python train.py --num_key_value_heads=1 --intermediate_size=704 --norm="rmsnorm" --bias="none" --init_std_qkv=0.0208 --learning_rate=0.0054 --beta1=0.95 --final_lr_fraction=0.0 --batch_tokens=[8192, 16384, 24576]
Each number is 200 + 30 x the weight over its row's rms, rounded and kept within 0 to 999. Layers, rows and columns count from 0. The size before them is the row's rms in percent of the matrix's.

# layer 2 MLP up, 704x256, rms 0.147, rows 186-193, columns 128-191
065,174,219,165,171,198,209,228,222,201,151,201,202,189,270,170,218,147,173,165,189,246,196,146,247,163,174,167,227,196,227,223,235,261,235,223,218,173,211,206,198,238,268,168,169,180,207,148,164,154,162,165,241,190,173,150,251,200,190,205,171,211,259,194,214
097,132,166,181,197,206,225,176,190,215,189,156,222,208,236,179,210,172,163,127,194,187,231,238,168,227,220,230,216,215,218,212,224,205,142,168,250,225,234,211,162,140,185,207,202,212,226,181,227,194,188,201,179,208,109,155,189,198,163,217,222,177,225,178,193
099,207,175,208,214,190,183,187,140,210,196,258,173,209,230,194,171,234,212,176,202,190,140,219,244,236,207,184,178,203,188,157,209,210,213,201,142,252,189,194,215,192,195,191,178,262,186,194,221,183,213,231,203,213,222,211,248,171,204,214,212,218,146,236,183
103,216,199,184,176,200,184,232,205,215,244,199,220,229,187,197,185,164,194,173,226,151,187,215,177,126,210,124,200,236,218,242,210,202,201,212,186,262,215,191,187,216,175,152,239,207,237,234,162,214,198,248,178,246,246,233,255,223,160,233,225,228,246,208,209
095,217,197,203,175,221,170,252,176,269,172,200,254,223,191,223,187,162,209,207,198,180,218,262,204,143,163,163,167,159,152,168,195,223,149,188,180,229,220,232,210,236,219,215,152,223,233,196,227,225,210,202,263,216,220,169,194,192,170,236,253,171,166,167,222
104,179,204,161,225,210,202,176,224,152,142,210,191,122,168,166,237,192,216,157,254,163,153,196,261,193,177,158,165,164,226,249,202,262,174,211,219,158,232,158,166,225,191,238,181,159,181,239,187,252,220,201,252,158,187,170,224,216,199,190,224,187,225,186,218
106,215,274,201,217,241,216,270,251,198,177,209,225,193,206,175,231,215,234,189,233,231,210,178,204,228,250,182,242,200,202,244,178,172,226,223,187,201,217,200,269,202,172,217,185,116,220,192,201,204,217,227,237,230,190,211,190,153,211,133,212,197,225,234,270
100,210,163,238,125,202,186,189,252,182,236,200,212,167,163,169,191,187,215,204,184,207,182,216,177,208,230,186,254,225,234,186,183,215,171,242,161,146,227,232,220,186,200,222,179,196,195,174,179,220,220,200,238,224,166,160,232,187,172,191,210,219,202,236,191
# layer 2 MLP down (transposed), 704x256, rms 0.0826, rows 186-192, columns 128-191
067,228,182,221,206,182,167,167,214,209,246,156,120,209,231,209,225,198,227,184,254,218,174,206,233,193,212,202,217,182,240,196,183,185,218,173,183,185,187,203,263,213,219,195,227,188,190,168,242,201,198,189,252,237,175,249,191,188,211,216,244,228,209,157,174
094,146,169,178,237,238,201,207,170,203,169,188,186,130,197,182,188,259,185,217,227,190,206,241,163,201,191,213,166,178,249,173,195,185,172,224,173,194,173,213,166,214,160,189,226,239,225,204,188,232,239,197,213,231,181,183,257,148,214,181,132,219,207,200,174
098,237,216,228,210,194,208,247,219,190,129,207,146,142,210,186,112,242,199,216,200,214,209,203,193,174,151,164,166,228,218,239,156,207,180,219,204,188,145,146,238,117,275,196,144,187,212,200,238,171,226,203,181,181,154,235,222,193,181,131,209,202,195,196,212
100,255,188,205,195,220,214,178,197,211,216,201,198,204,188,258,220,218,214,164,228,271,202,222,212,306,221,129,243,222,226,181,198,145,188,214,207,194,188,221,230,219,181,200,214,191,191,222,208,198,189,185,177,240,209,148,218,217,207,179,170,140,188,187,199
096,177,220,177,143,246,212,215,207,221,220,197,223,174,225,189,200,138,219,112,229,165,231,212,140,212,181,236,202,200,191,179,126,197,222,165,215,221,135,209,135,200,203,180,199,193,204,215,258,211,222,179,224,233,175,162,258,205,175,258,203,197,180,242,212
105,206,165,156,167,176,207,224,217,136,222,232,218,152,253,217,229,224,261,176,174,176,114,202,205,187,179,137,254,248,199,177,227,227,163,228,188,209,209,201,192,214,180,169,177,190,189,184,236,251,203,209,197,174,181,203,220,208,256,250,222,198,204,213,167
101,162,117,156,189,222,181,232,188,226,210,174,158,193,146,190,190,217,185,129,189,163,153,209,161,152,191,186,203,167,234,169,192,222,223,213,191,222,197,210,156,190,172,175,189,129,148,165,198,204,183,281,187,223,184,256,258,204,217,171,231,207,190,175,254
# layer 2 MLP gate, 704x256, rms 0.156, rows 187-193, columns 128-191
097,242,198,199,218,207,253,173,179,228,147,176,160,168,207,191,229,200,233,143,209,185,192,194,152,236,186,155,169,175,205,233,184,187,197,237,228,205,242,280,220,203,151,183,187,172,241,160,143,215,201,212,190,198,196,193,205,193,195,206,201,240,198,162,192
099,209,234,188,177,213,201,160,205,196,214,202,163,172,223,197,210,193,180,268,156,148,241,192,164,167,182,197,213,203,256,203,225,203,200,164,192,122,223,256,196,232,223,225,243,202,195,172,170,225,207,227,257,193,169,184,226,234,146,192,184,201,174,205,198
101,287,237,212,212,232,256,193,203,191,156,169,169,219,169,166,183,197,185,188,172,194,235,205,227,146,236,231,192,209,217,225,149,227,184,196,141,204,200,248,202,238,242,248,192,266,158,218,229,235,144,197,196,176,207,158,164,210,166,227,216,144,206,199,196
090,190,202,169,199,224,209,151,185,178,177,208,164,197,212,227,169,189,144,193,314,217,236,209,251,129,232,154,206,196,262,210,247,236,218,283,189,229,187,235,233,232,199,172,164,204,156,171,189,209,148,226,250,151,191,161,201,171,187,212,238,172,183,196,273
103,194,233,179,192,191,191,217,198,189,179,163,198,204,226,219,214,212,189,206,190,135,182,219,195,237,208,162,181,182,205,212,201,253,174,192,189,184,177,185,181,205,209,217,183,174,224,227,200,208,220,243,208,206,151,171,274,229,187,177,204,195,157,192,177
097,216,226,180,229,184,240,236,155,199,222,201,178,174,218,207,212,235,123,194,140,195,146,224,242,204,220,194,211,232,167,201,176,139,222,209,215,191,156,199,266,162,239,185,193,154,265,195,180,194,233,198,199,160,214,181,239,183,203,203,196,150,205,179,275
107,185,180,191,185,213,156,116,180,187,216,165,214,192,234,185,197,190,180,280,180,197,164,205,182,154,201,185,138,189,180,178,148,202,203,178,228,171,195,263,216,226,143,201,217,193,217,216,195,193,176,251,255,262,168,224,162,212,203,239,211,221,249,206,199